{"norm": "rmsnorm", "norm_eps": 1e-05, "parallel_block": false, "beta1": 0.9, "weight_decay": 0.17, "lr_head": 0.00455}
Each number is 500 + 40 x the weight over its row's rms, rounded and kept within 0 to 999. Layers, rows and columns count from 0. Numbers have three digits each. The size before them is the row's rms in percent of the matrix's.

# up: layer 7 MLP up, 3072x768, rms 0.0357, rows 498-597, columns 256-319
# down: layer 7 MLP down (transposed), 3072x768, rms 0.0334, rows 498-597, columns 256-319
up498 109:523519501510564507448519515590522506543544554518445469467469498508555512496477532492468412577503520559485380526484480508527507547539490411488527545485532476472515475535491506563489462473514461
down498 113:432466512505496487546474511455476459514559530473490478429620512495510504453481492481551496500487477450491453433521469514492512490595436553516495478457448447463490460530462478478526507525486494
up499 110:488539522493542522514475514557524524506474525474508479519508520549526545514494528532473515479413439444505509520554520467495512547560471525437495525522552506407451489494417521478501472448471581
down499 111:489547567559490511435544458512451525532529539542551556532504532526559475513519481515473452510484514532562539483552533432431548540511452502508497484459436456473443403524500488452527428418492436
up500 100:510487505564533461526484454462423544518430567454466528521529482464513444467551507472463484446450553496544419524534510554515501527534478488527543523500552523450486468449528515429537480500463559
down500 100:502511458437539514471571496532514511529420467462464493552503539503486453472436441455508543499416512525535475494508443478477418470506517449515502479480485542453439479521451416539500486461485415
up501 105:548422487483512426499519451558403551527480475528402460501469517515479471488526487486471520500434456476514518510504496564554557569483473529410534508480475465517484512501484555501563465448515462
down501 113:474507419461498541491583507538564551523452458504530458602465550461496403509495546547549444463462484494503535494432463498536530504474501538570598510491499543518462570510548511386467480577519461
up502 103:498512540551513486471584516427550562590424464541507529494558471544494512497433507516515527460531501504510512591574572500527550503523481487523532514521483432550482547469507523580535488462507477
down502 108:503545458496510491544541549496507434397494453498513483489489517492506550456509522460461496546542553467508481423535456441537420525419568511490516450507533502524544538533498475521519458448484510
up503 095:518511519523526539414516522491551491537444477496482473510470482560484495528487471524552415472521478469505488518493523495527585411525464497452495545603487528445428506486485475454515496554500496
down503 090:480505524494482527588478436495515468513467493453510522454498506442503564463546565471467535491529444534515521500509521553514460487503516511480575399480435526482504444499472449436500412464539590
up504 099:529511488425504489490465534473468455492505450579457479498479492525519481435484510478448463563528494486438461547512503466529455492510589567559552476523509453566553437468547475506534450426486508
down504 099:474502572534514522531509426534542493556510522558528514514431506495501551572485519428445512476491511547467535445550533494428545505471461514490474505509574538460508449558472479504514560504526465
up505 093:475496546478507493502577471518550561575498491502491469479459572503474497518482495496576482431552520494512497515509497593467596511486513545470505494476492543533490518555473529464520498534545409
down505 083:558500498510474471463414498480467468485554543494510469509504455475502496518483499469448479483452478496484494431503473442438452509572560519498541421503509446448512458465499470508493506458507530
up506 096:525502513542415508510450514521540487518459409501464496559552539497447476486475539499509469502496536510482485522511531516524434488463525522524542519422562471501495539513562392462503478501452459
down506 099:450539454536493507479556526532530470452508457487560515465474525489503433461430554532504535465460473488585589487523505515473471525500508447416570478491492518526520509476517425434429466524557500
up507 095:475566474431456417509522439511533522443532496494495504505445439502448530503536479523637475429531603404491488548535503563536551479513467476449493493490508447544492522516501510492629494531588455
down507 096:464517531453498505493445486472517514487517461460511497493524471455475537491534546563417470573399481553469482492503475436521506547487493433537493475429493503450452466517510506514509429444437490
up508 103:518497530480507477432503519549481489502497565507485450534518466503493511527541496488522438578522492482464488491529488523518446542468468515444472526514481489558469516398545532499453512551492538
down508 112:470453462491438569537469466522531470498480515464531461527528523489467558480427530536484540441397554546523516459549493503473531568536501505466507431429525500499482474658423555512462448494525453
up509 092:505496520542561532516459466480413515532605497546537457481519458557514536455473540496524437556554580599456501538526487475523495520554584481477517523503430564418558482536527418438509563514540499
down509 092:497455543517497483524568517495480498495485441470469473435560479514504460490484538449520496537496461429436514488452495530398545556506485492519452473498562479537448544470583548423502460483464537
up510 103:502515512536585412521550513510541505489444538393485511435484489510548579415462508471512527568490520509504475534540503464560461484572492503499504612500478437471506488478500505557504582454511552
down510 105:508481494455451494452449504467520531506437489545460516466563557543449499449514445486531530466524527597490536446528450466483560526424484510594483450479512476505477559520457516521471506598472571
up511 088:495528550508486474533432564522410532496461533470520518541510554553471533505525501506542490530452474552465413485503541500550492498480497493476526547491409448500464468535522489507550491484535525
down511 087:501491575418504434484474481534524472529486489529479400567504593527554477547497526526592453564498558485509470497506539513495474576510491451576479473470528457464489538486527555509448439504481456
up512 086:528502547535474442476421451488422485561417511523469537540450478493423484396434567560478429465476552539463523533539491491486469527493461560451547557527639492435467538493468524471487522514467514
down512 081:432490451518567506549556478533502523503492484495499498464484459491495521441485477484496479548450487443450546465502472444451497533479481509563454439526514530493525543479503561491493547498446467
up513 085:509444481542496577438496480478515550522499542536528459470457444485502484519500533579515459514493541487480442488557517544483461444514422479495575473514499549511516473517530507502550538550489518
down513 079:444481486439493446516519525552460471470509510515486526513531477443517524454515478449471584503534495476510464542453455446498509446497559518500550487531517509447486519499518476468447503499479550
up514 099:494562532522496495440491531565483548600478460525512510460511457480433531559447496479544456463531571505541495523506517525508436521517498451537497431490476505500496507499466472515503489435501482
down514 098:443472442563500438482543517554604430512546538471471473465447473563476499450535527552488532529520508515479518456404529493501516547521516480525529498523517466572458497516581462503453422510460437
up515 100:538538492491534485536462537524492536537486561585488471474493502563487600521531506498551470513578448514489420552531471487524544389481469464511514604509536493490456536554415500498552500440514476
down515 101:460442428598507531509522508490523472418553522512502497580519460469472474524451466579497480528492531523497493533537488522489576469525410494507485498525450522561559516551472502571546530519538529
up516 101:442493583501540439474519520517542489514441407508559502502485454487423423477509556491483479482519543512525528490484477475498460545553495519531562500498518515437504472467525498473496471481509511
down516 105:534519501458430466454486408505456536540515441536425504456450470458569530556513518521524498442503538496469475523499575505558557527534484535494429556508503444528507477534467499484501556503499460
up517 101:468533511566545500486474543420528517473506476481473477511490573526498436451489511521580497527529477465470448543505490477493503518471559550501419536575570528460385512526496441510587507532479483
down517 094:513444517509493570581519507577474487524509478481497554630493465558520472483474477551531441521555491522484484590462514454421503563446399508524528483505474491541554483475545504462514451459503527
up518 103:444485506459551500447504502482516474464431500506479485503542444460521464454478570453548442491536510525498489469512524483543517429446512504586496478471494509471484488445462467474497530467532429
down518 102:570505535576484422513471493436498547529508447499413583498464553513521546475599415546489493491520485521469547540509556529523528568447429539532507573462490439516528616501476559502491556482516518
up519 086:451504542481428503464550477489510499460525495466495529500512473473450453519516435530516453516492504395425463466520496531505558526490500536480494521557470481573504540457495422484559538418492495
down519 081:570529469529516451526549497497487546548520490522491456471532509582493517524483464495469513474551509541550522512491534448471476519502521426509468510552549543482557569539508530488486571407536522
up520 100:393538517518539489480452576540528511426551460501511462484562563493454540530502522441485412405533463429470473503517488566457440461481385510423525569529509562542489501498540487439527466515486456
down520 097:572510518524472464584436480462551523533486455523433481590410519509547476570529526524483504519502489493501411532514569542490536563518489506445488484520490485520488497440509528516484451491555517
up521 106:479509619443537547535519485463551487625489513523472464453500554476490585472448541420514497539536510458409511459478466500526564470576546508479508553490506460548467519465488501528459542553551520
down521 108:508511495415364524477536546495521494394554438545513466446444503499505486493564554464486447527509465455437559472472534479540537490472500489525479523534495497500548500482441553506481456458550446
up522 088:510522461494544517545538548504446540496497475545459554500491549463520497451476495583465419450530491485449479448487511533531500461467493581549522530569544473472444503473519502499569459559479425
down522 086:529553510545456489525538466555505462498499546463532450471543461449512539504491455499491527534431497485542525536537510505543553505426550468514515456478489463494475511546520568502479515501505499
up523 086:465488575496524495470464508450451511506468515521554541535470446517464498505564456485506388469495453482515502451492465487503529503454461503489524500477494519615472517538503492466515527486532530
down523 087:458488527499415451506460498465475484507495413502525469501482534510493421578513557472484459483456491489519578482571480506497484525510535477514501432525512570464506511605528456470502505507468598
up524 085:538529590521542468503507511540463527608525488457428547517420516533531527436426495479510485526545479491486508513469481465497542516530470514512527559479488535453521527489541488483444503465491523
down524 082:473461475598492512455590500529559531466497458533565512609496498472543526527514491467548449547395460457533591460448478539524505504551585551453476446560559491546555513489543509563528534429520516
up525 101:467499478459441467494488446479450445554589438466483502534457444490468522526540501527565463473505491478485510553486452481486573552510493443501530482513575537540502568481549523426459554510556505
down525 104:465510490491490477533558533498495485578468505512514479402468472564573489483426537487446487452409561448526552450482520481480496470498472523520516453526525487484504509553517494563609561519520483
up526 105:531573480506465535519508503551507428513469458456515450517470434484472522532478493488545506453449573539518482493532516573528538500549487473533519481575516506493440579545512432498494518447555494
down526 112:494524520493503498503510478470494458506486530541468515529550571523465560513488519467522513432492512529439570557466589533472477455546520484633499453496506452527523483491564440518563537494489543
up527 101:493462499447600493513478433456501488530596558429424493541571450444475456426566540499497487512513491559516468575458520417500442510522529512475510569488547543502471523503501504535439521475484460
down527 097:507502474581498511518427517468440549496468499511551537466510485431555428492500549559472536452499483584494467495484509528472472491540497420537450514483480508509540481516474475514543517487546450
up528 103:489514516453518449448478474507487459535444526472382440526472491492494534464507522533529499556486532514497513513509519519509525413486508478530479502538487541492495588487474523435565470512538503
down528 104:470513545565399503494476569429479514478475461466434471410491520430495475493470485481561482479512480595501482485525461455524531525542452491530535471503508468470554576571523459500514538534476456
up529 110:535468545483531471505483499470542517506572531498492536503430511537489479500441519527471485519540472454475440502491499501571572447478422456483529504571534504448564460508512396539468530501490533
down529 116:468505453540513505590526545521523438455503534532525499412511476460519551401517487511468570650474541464477530469533555452607429478481511494510511505485490481457482497469481513467518590489515525
up530 102:507556554528584515507430536545507469491504474572502499489528489443473489535484583507538491448509539503502488560476509484524460470498540517531502522579530537426521551510477526510484537493496440
down530 099:514541533512467492485479459528525564610536473503474466509481455535502544509507524486425537554451501535438507547484481511441522539426515440522509439453463499560553504518499502510506493530545548
up531 098:459506520466512426540501536542461536445495534476487485623553473485460484532462460489504482471539485495517472522493593497509470483557480514444534542482498485460579516521519451497543486538516472
down531 096:548499507531556527374531505491465497473536479515565521415461491506478495492521492491399452521548530470457507468527467419585479526453522508553490482445500483515495507520503469498463617417565464
up532 112:481518506471465480502519461512499428472419492446470489509552529526461513507455495482515553463495540498519512443500445492470444461471469564490509463567523479507534574525507478506527497522529559
down532 099:522488516503509503523539499499487480492508483486478508469526508482491529528487438472536560489478516490521550492455530537332481535507454500403491505555491498502507569467500531459492516501556541
up533 103:494511497486543466560473544542485474564494547491521485497532498440489485504439537465496450470549520471487500550516530486538467503462605527497511509470526499459483542513511501465492499416531465
down533 107:509516494432451489488441487519424452511491505486518530496542520493522469503500518472519426480506513576447510520408534523464451503494473482520477573473520471522506469403516539515496452570471500
up534 102:435471539506560591489515537546405493503457491572506452522573489483496529503485473508497432429467475456564442465546471512520544458567488467480518506562516519502436520520409538525473475453479440
down534 102:497464523520434443553442496550537417439529490519492471487440518432440483472460499515509452540440489501576517553556515450478510478532561521466509464499492486534521526658508580500495558527493488
up535 091:485529547451458492527509550543433518500474492441558534516568504493390530552532537458484417528492475563523403503491476523528435517502517603513519535506500491442488495540493417468465527491573561
down535 092:499528471528479528534561487411489503506520454498478509473459450442480549507448495539564445485458549502531553460492494508462555504470480478468529502489479506534516596476522487533576517549508502
up536 095:524590500492470575485502501496539471429585463508487484514461405515476535407453510475557491578503561508531511512500475520491476423500519629401485488521455505495565544466518494496501437522513519
down536 091:535522489500398464572455497562488474485532451485525548555562482583535477485551521471466447500443441488487494459479520518509545494457539554516533535485549522432502517517479504449511447589494606
up537 106:436516462402544475552468497466542480468479445478515524462456459482405494520495496362506510511463429463443522471498490498519530588501515536470559487497518443483557615500491456431493570523522456
down537 111:514506526575570488517475491497531464428528516530487484500478467492464511536475495538494476489534481587540587497463512564459434478467523467517491433542421457517422449528473494487491550524493498
up538 119:480538523504536444467482493499512474584497503498497481455457547485481564487487522495506468406527512508465467621498570467499505490510473500546465463499488451466482564415507565513500514410535482
down538 120:540482472477490469579475455497518542530465461537506497453491537561449496486500419467571520463503533547457505484465515503428418516499525448534502506426497463510510516574491513496548442525505534
up539 107:470503589523540501429491500455472449419529486531553517461454429490462556498544581553535480495464528504533468536498462552486457493508492506529547443545526532502493464441581453477510526414510482
down539 105:558489509542449521454529479501446523521507509499444498525525512542458530421475511543520503452565491451471492508570542447521527505469433471517554564485557534485481486482489469491424483575468514
up540 096:459538539538523503548542508580503567497591447521467514524455561501485460437497482589502435395544519529419522495468497474511478504468552468457491495496521512466507433485469525515427503479520490
down540 091:512473516391523390425461509426491466490561477566506492483564537493490411531560604378542472515503414426525502497555461498507537446544524573533506550445577449470451495446436515484530495429479543
up541 105:512491523525521436464477538439502454493473567569566477455499520505417521523556563497530518460484546506494491473586510421543582493522525510571483478514494498505426558550392556503481529512504479
down541 105:512429484563494632449570567554445490561510519491435511445423528526467599422521473471548555526558532513429492580466548506504416542545429467506506519560523521527500501553501485556499481498516574
up542 088:523501493534472477462468530508445489532496490558507526511523422474529524508448507439470502541398381524533503497494466457530452404485436494533536496458459455481505491504526449477508548491523445
down542 088:484531528456476476545528534494508485473522474459501494500474533521579510437469544441564568503474492497515504608416449538453543483509521514485528478485523489476552555495538552488497452545554544
up543 084:519534548503524506470503500497465553522488545562499566481475583577499551450474519484503471571531472481570446498509540428523496458498522558442497542451403477499479506484463505458474567499458497
down543 077:508531457497446501468440485456509477519471484467507444472498536558534507581501528477481503476474502483560554497511547458523432472452471483461490467505589509497502511461523412543471510531577513
up544 103:478565479556564578522534567435474501513477518493592475460514481563446482468486548559556506502528572546539533527530470509506452450537509466462521510393491501506475494509464478475445553546519565
down544 103:564507481484485525481447477471487543510439540532478506496462504500501543492499498516541510475497463478495532443512474501503522446496415483472524450572549483472521436472449524539527488538488456
up545 094:538579514481487515473504549542520547492501517486398462490529501539453561539505532574528509503522501459501463485535496465530482474489523501451522457507444554551499500513488518510561455533483464
down545 096:437490545571469472471458499498493505528470542577551506478529429564488475516451580515488577505440441425561528498523463529557454563510520462397495542498477491529523589447471482442458485492554543
up546 091:435441560447502521558532469598463496592516537496486472486539509563485464530475521553491517473575578501499515537543531491469516499495547472525474434491484459532599490439492449496481467511537520
down546 091:476506513440458524483534509471545525454476492484509541514480546507491527475493494450503536544457475452485495437528475504533481592518551480492469582565519525539469541455500528471521514504544460
up547 099:531501531512596492438536575548463514461493465406586510454522467454517515530535482525537452549547552527459420477496520542473457479448383511486492508502466458580534495516477502464490472544559500
down547 103:536532458530474466514478471486443507504500469564523487526469522441486599529568445519448474487510568541500487619427540531426530496494533482574442517563518502517504573478573567531512473466482481
up548 096:499497565473496504468508561597511519560485500527435554451454461526561533453445444502473510442473472483515474550444500513515482483468473547490499494533425523478518552489516520457637445402496452
down548 095:462478450519464512484481512492518538464536542469523517497560544447443434525399561571508548465509464500594419466474501506571493500491547494488497485481520541424529494456505502490453568522558538
up549 103:457511533503474442499506542473497521595602558436533480536537437563528530424557523536522477517517543523525518480543425502537414520583518515484559509468445416422490485490485459510520553434547523
down549 091:539498455468477485433514498539474466417509542442486515476491500484478503480523464534478532495487534509516539485479502523503488546495486493469542456497498521550473478502474470524500509462516458
up550 096:557483565473485429445438477493538546470555453487492418489552488508443515507572480533491467496463508474544471558621559419541466502480531560509501477554586483495409508493542431537435549589488428
down550 094:493492438370521527508491526476547551507548500541474497481470500524448477542502486531428411464601422474395500471484500463520514506571392512502452567455520547465508556471520530453484446410515510
up551 092:464483520557477487433437563498460433470426460456486476547549511558473540427444508550507490514563441549492534460498579431529459471570510477456491493555492473517478421474502527519502486459509492
down551 092:424449570511505453568522470466541552509555525508433479435532507449523523525496515511578468439510488496456495458553499508491586468510461496480530527458507543498539456500478522401548414590505436
up552 106:437559499467490459480459455566435588434531521448501513559451486547485556480567512517529509581518433556487517525497517506505404412501457472504514525557469453516509511559513505463552509528553590
down552 109:475522551420488401500523465494465490533510507578468472472515490494488525545456530474512575556464485562557577456554511487486514538447472508394512472494484464499513467518503522552515506584526476
up553 100:426479546473562439444429552522498492507505492470447435518512374510513511435491488543559572528533491531500486579583464452518549480505577509509500503468494560468563455467451453517511489443523559
down553 096:517537556517496509480561482453396486528509538476592511510537566537506514579462474422522467568436564508492607439437464475466506557521494527566481498554539551534446565551473570470439481497527381
up554 096:425505499495548510509474464532477461514502575602498489485498453475475519534509541460548519485533473459462532509524504537534485417580511553488469504520524536509544460469584502499486543506516469
down554 093:471488523540438494558508480546464536502503510453568529478524469477488459467457548480470426460505501465582514418485464472523511451432457540515538473489514449522476457584488500547452436568472506
up555 104:530471474549468468463522490549496528420511451430500503562417506456473497449519512519430432506447480477489540462489505426503527471560488521536529417503478453539475493533522458459536505543495449
down555 098:457495495463520494578432553416430420489480543485468524463558471531499489499522435519537534469592511514538431515537461562471500502480511434517484566542491520494479462480517534506460424436528546
up556 099:435473493479530519460505487456506501535531455464521443520521464439519536514503478493433493498544512529476458492485465558552545524531535554547508471531493505461509601570400440467492526582554471
down556 100:514483462498590495557540490421563513478502500481485524461549458534503433486507513575562489487487530465497555495516537445517512455460466482437476462526522468498567492517511556498481611475503421
up557 102:490521528414468511532459422520530448437519525514455515535472512499480467508470567447465528489476448528464520485523439492530470582499520554474519391498495519499575502528503482562514594528569525
down557 102:483519506478475445503531510471478507501520516506534488507436484572460478537529501520511455527512517482584484477520576487528526523482523531506464544486529480519498527558485500468520529451454420
up558 093:497514542524464475466570485533494466467530536488529505482477502539524528500493518440499504462542531425520504573485529469523407435460487526569459521508469510546485523522514519502483461430469541
down558 086:545474539552478415569517487499552474437516487498482514533564582495470472463525516504537501481553449518502496523503516501531548523559462512491534448477456442493475510519454531470451526516512489
up559 090:439411473504601506512508526570450520498468530493473436504458492582538491468487484486495516607523548472490486465486459510595550529547469473495497531500471503510558461518532445458460517512520504
down559 085:506511540546452509590501449490442465548509485531527511479534439505511492480555563527489519454573442460490485512483513482497525521519534500474465508529520505507564521472502540526496535461470512
up560 113:562445499510450448508470439503538519490493480530519370485517558520488542501477500495590460448517537489479503496525492393578515473413445482479471464488480533503511481477466469485480553548510519
down560 124:482496541473576519506541553537467498460503550461456523499446498472538443472497538525473532612526540504550451447491520566439436512538554492459523484515480451509465517494565422517485452476491449
up561 093:474535542454521493442412494483529509555569404582549449502481474505453438502571569520548454515520542492517525484475557549482499484509506553540486558502482514435443563417616491458500506514497468
down561 089:511559456442429495475562489501523517521498485497424567560521492475521526464465477505502541497433494506551439451498473562527478499469435506488571507508504505560441467457482434565467443513506537
up562 099:461536545503543430478465493490506519559487456488514499528441438467431400510533499460497420556536458509505491526495475547480513425515476543512529531483495410590574461525501411519444524474497435
down562 094:584436497522490567452504498489482467459513515534539478529535514515521498539462415436576549469545509531525457502444547513464523452488470524461493465510460508504505487509507513437530518494516495
up563 090:479484518528534523464544523542480474485475564499471497466496518506453503475531476477562466441516546434526470479481446542574468496471571504513503479537501522526505610529492457510598467536570508
down563 086:513521473523480531434447487578446515462526473481488417522489519502520471492459540485419470542530499469494520492543526460555466549479491513471484448449562527461504484537471423497552494475526478
up564 086:550492466434495465495455555490462554533544484491521466489549526494422526472447497569533493491480471468526476516535497506518481493497598556574563507452494545485530449459565501451540477517548411
down564 083:528514404570503480432549531498497547496468508527480484476464512526548475558526481547512518498540519583496543454491537545479527547576469488477478502490497530461538527557492493529433533480531578
up565 098:539517513497483478406542485466543515556547464486500521504550448472367492451514551506516496439507622522508476577517505497479536524478412518435431500490489497508555517514435427459458515556513424
down565 095:477475541478521515497546510469520486479445480525447482481506538483480472493527500567527477595592507466486433425509437500502451480540511448532538494411505486434456614470546496504537480467494469
up566 093:554568495517517534485449495519392525512536557483506427494481526466449506515420548567572561561478504430450457535493475529557516490493418507561461521501531535526470510534473516546504410541494513
down566 088:514556448473491490520533548484510488470490477476541457504457468496505506581485493451502466583451471557508508531477576476480511494508491493533477473529490476525495466458508475428446539465475493
up567 103:477501558533480489547518519609476461453498465581519506496504528501505522426515559540522468419560545499418477474494510528538455475520528513425505506483626407485436563550545468527483514386500471
down567 107:495527488477569424552558534526521481462501465479546510405545450448538518475460520513448522557518442467534519566451418462543539574521473458545530504442535454482530517450500505517440428511451589
up568 103:446506478515476511479474620510434529466447527457524523502524542479487459499545489488473512507488524489566472593528445507505524452468442517513552477557530510499508481494511404489518504503546483
down568 105:534469440512467461490522532465533481520438524458501479538533425590550500506453541451497475517472449465399496516524572576564500536440516543550457444489455514488529543458524570509501484530501566
up569 095:537526535479497472381471432529457501540545511510478482488476520553411501513483559440472517510471520586561444569506483481520479528532427523564512495503579446501505439548495520536446499569538484
down569 099:552435485420473457500554495467532519463514497524406466532516489519502532523546556549477487521497493393478439403523506496540532559508517485481484454481492535544465525527427473496533510500516439
up570 123:465517481490643544419448473476508473523516479525510511553484487555481481518453495527537488539499570376497502514564456519532545517492421514517563507516481530513436517436579495497447488549591402
down570 124:490516457499555529379470504514568508486614595478429517537518473547476427477496505484554521588465585485489504434485502498489532482497521501598452564531492448475509504496585550430442500503500498
up571 085:474529489506570469469463447493516544479569582508501516530443400488489521418540461403478499597512509526528477523491475452508502528531570525454489456547456481547502503533489542459491513510513505
down571 080:527550471431435430464528527516533515509530553468496481480465564542528500482509456567532410434521483420593530448524488433558478478498471466484508478507563539518485548481456523467485577513500491
up572 090:448515507538547532412524505460411521508522486496467524498511503512501543407469521547483468448522511483442477437579534447557502515507509587520477464468585482463465509510502510485568484511547438
down572 086:400507565539500489530487539479547526483467562537506513555494538533486551483449544368534504495546533587504461509453566473450463432522517496581478510488472488486481504432515456497510528469517503
up573 110:468526468469590557512464521520519505513521476470489472495541566545502500512414504605562475455588449499449446576494560469493509513542498473522494588514496520457483539480511513434454519424554490
down573 106:555551505556449499491489577489471493494506448522501435528509603501419475520555505477497524491543474486479485584476537500408455467508511516521539498479466477508467500483498451492471512564535527
up574 100:517531517465414493507501471474446517472437495537531495551513510460515466493522538509502458551452540410558525481508448475495485460540504447456531454519521466502494518553468431501455524459527473
down574 098:454492404523517508553597555478521473528468475475379534348455431484529554524532482522538568467557529468519466436568514500526517504521467519528491484489488423513458492449552460508430539506576496
up575 105:519515526515538520511463470523523557440505551475544476479465466504561510494525541500457449550498482398558472501542443464560585475499455519435554458606454483450504557511466488468490553522500563
down575 112:556556508509498450504480457492477534424455546518564528473534479476480513479432498552503461505487480521455540516451492379576416557509531537470418430495507446499519487478422470510454545539446430
up576 108:497571572516555473490519439518448493455570504491424520590439588567506471458469481473477490536507466462447508503500530512540506496516536518480492603508443563510536505493536389453536572540532495
down576 110:527525480513489469559453491542432538462521504478435560541493450568497599441414500547566520477548444627437466472489582474469487495453533545518491520461493466474540419516492486445527454504554590
up577 102:530498491564578510485491492535485553513412537491468447514495505480520566495500530523509515503510489485497462484488559533519417383561584464456520515588500445512406534495524522486521546445456542
down577 103:462502498433554548532477489486525499588501480459443473495476492463525508534516472475484484588484472445488464556538501479559505480472455469513499534546564539502484522549514501548415479567554499
up578 103:487529514533423473506470515487478515502484472442453497478446511600549500469394529430468455429561508565470508548534522478487441449511544461496533533472521540488434499495566508472545530491558526
down578 106:553519506432499521607530523526547457542521516473443452517514485488480485474482498453510475452488487535502492517473439511432496462420610489509486485518578489519501424520458498533550459476506465
up579 106:515517528476478431540499480432575515445468553538513478489546528475510550458497496463486524436556446475490523490550437446555543573494455517499539489528459505572494519538464469453535482469530530
down579 113:540467525479468512505496515512462510531514511526431544465477549473529484479529563503488445465471522527576543586432528521464515485466560561538469553567504448514512611504528502489479527476588506
up580 097:471541501443534432431449481519439561517433456459451462493458513516507573457453523498447517457487525522498491523487489466522473490569484527509509531439519418410526513480495506500473511463473478
down580 093:408528481596448552518478535486533492448526501503478512500509538450553433452479552487452536497545488474481493515533487495617552485406504482521531497430425547512474500489524485512446467560501624
up581 109:494542542476523448492467482505522507540414436432499477529522488501449499512519513500478460439517529469472545508529578443501491520480512520593524460494515472541476606464597499526489547470558461
down581 114:520442461431525461586531518516468448466461498495461486520399480411555446490491427504504580530598430503501441510484453589476518464502421502474498511525480492519533460468458491467564479446534538
up582 096:533457495530488462468448487451428538478470528491531453483534523463430551490472486542539478495588447425452381466555505544508521502510452574513474525521484500528515535474528473481476542563483473
down582 090:501556507507533454517479493485506509533532489443464540568504501544539470461529498479483530475508542534508591528486528500476505513486478474510503497492423451462512472474486495490479417432556507
up583 098:533435538430495469435483468520525509527470560525512446539530517547520508475451509498475491460556553500430510593568484497564468525514477481433565523444438400550446533476464513538511487464503566
down583 100:507504468443475472482553557504505482501536481545507542570507545470418523482428462526456531471525476570562536501504469437518529529445542513488563494428471561504461606494485483532481429499475520
up584 108:471516514542501438446486524471453535494509486596494480520478516473462493446522540455568520452508544483517433517468543497587460484473490505443547573524516485536527543461504538534437510455506507
down584 117:474482472513439538518519555571454512361524470507503526503502437468538561423497524510431498518494470484437512503452609509642520493406510529531454432437488483499522478582529498469430504492456464
up585 099:461483465487416474484383453552455523468495465531482452506461397460414496515500501508580499534451493429470503500456509479479492567489455434521444532559439565484460589498533472499508596513560517
down585 101:584513495557541504480506480447513503458542516518557504508460510479508539469466471586542485467437484496500499451566462437520450510477488475493535480526447510547447456509467459555460517450401509
up586 089:547532517480455580436503562506454539476476495558470505485531441521564489531530544516528512531471520507568475489504422511484490449481454531519520473476432514437538477470543471493515522453505508
down586 085:479501504524442498503597532550482493476486482390539495585388565511462510529528442466591419472541468437530483557476527513513472506556425500510484463522577481560507494498523503491538521549561496
up587 102:463458527417567382422448555497448460516472518474462452447443544492496449461396471514501479509482488508501508524544442531497491462525533468468510479495446445547393500480531490497460550528576473
down587 103:520477458470547481553517549608558597531530523480417520461451525565440467478494537442507435510493488570456532427548409458565501477482490533446598514532460509523524518532490453541460509536523485
up588 103:512476556453514517475488570520518593460528503536442502491488461580499483491474512439522485507436461468439516542486495424511544495524533473490483513518532572498497496523432469470531524479464528
down588 100:521485430479476494524493494453479490503532455518586486501455507509533521477447502537525530447460545585538542523464441545498444512560479497471533506535467467492549521483495471476538511483536489
up589 108:490526519518504519491496465571497509456538558509508503574460518516498490504493530508508520463549549550421552568556469473523487499470511524482517534516589503510579534525524505524529546426494478
down589 105:494566555428499500494492568478520464462563494560469469605493437468599487436513531485424574529541487600530471459556476541455517481510531552489559464498475548539478454469494434447531572505513530
up590 100:489498516508517488491515536530522507514472517466462440529538477482476633478472511581597465462520420422423477554502452440516514494470455569454474452571510445505466546554463526525552606511573507
down590 108:540532493586500472543499514567517467386522505476492458454512461429501579479468556513546492520517511466460549503543537431569497496526494477557513491510502477492488452557450451471434549513489593
up591 106:503536510504504517533465521488496503513501471492563507621483614459505470512484512549497550427547442473471520504528481441528477442501583487522518519484554469532438470531471417434484560554514508
down591 101:507476486407507575461363514548501457517465525565433437533518553558463464488452474478478518439541486566489432530549472492543526468461466504469506531459469524484508579477486531457486474461495404
up592 098:542595588494497507436443466535475493481528562467554502461471533454513500547497563496474442435394452520523466471528564509483480518547538538462521465513461544522509490513497494547537459461480502
down592 100:508503462534540439501470476431476479480464490447502492418542446566492508513560563503457491589448576518474476544477430576425514526529484477543538512530526453471531492508563490534451485525555591
up593 095:519444496496504420520483488514551489509433478516523440521531446481396507458493524522483497457501474456521481516503444477523484499497508475511496495475442559493427502467491503511485533559514534
down593 098:544508581455477473529600464539514510553496474551536431487545513525501456492552529488528497554499510532438539513422438473467486495475538471472444500522508542487489486492494555457479546477505435
up594 093:514469466556522479443507549542517525628487473492423478511476525551504523491528528529547504523486481396464504549550473486512551477472509491480513571555503494520448416523483495513487480535503540
down594 091:465485578496444488533485453418457546481498484518538490495515493463495435510490511517517525464597481667526495484527527521495462488483451509519477464440440460476469572464462469446471476514502430
up595 101:541536571555560480517468466494401464535490449546405496572557520499417469489511499577540442592547569540438515530535493500485435540513502435422457581506481487464486476468549466534473471464498507
down595 098:545467552461461464485465480542499482527461481468508533434429469519501517546495556464474509489363517483452503540491558600495476511503564454481512455377479516509538491439551507525510481526488558
up596 106:462505516567529481516475509454500556480466451502524468497428550457435472436481506514525445465561545454396507463504524511523526526532463426460476560495510451504501514574510524471508510540561410
down596 100:532401472498494533469465490473511436525505467492513531528518500529550509432468482510523505470498542426538397524399538521394454464476595537496496519491514491520492473501508595491466449497506473
up597 110:559532479574594554464506540476438564510450533492522476500475489495459487460543509556582470529623441445473443497533490543498520495516502450515553558453502463507463528468457498449518477537440515
down597 111:428505454504525536475521520493464543487529510481407497609521494472448461487461518594439448522577440562488471420477505404456530493426452501354473499544492503461502517491522450484461498452493476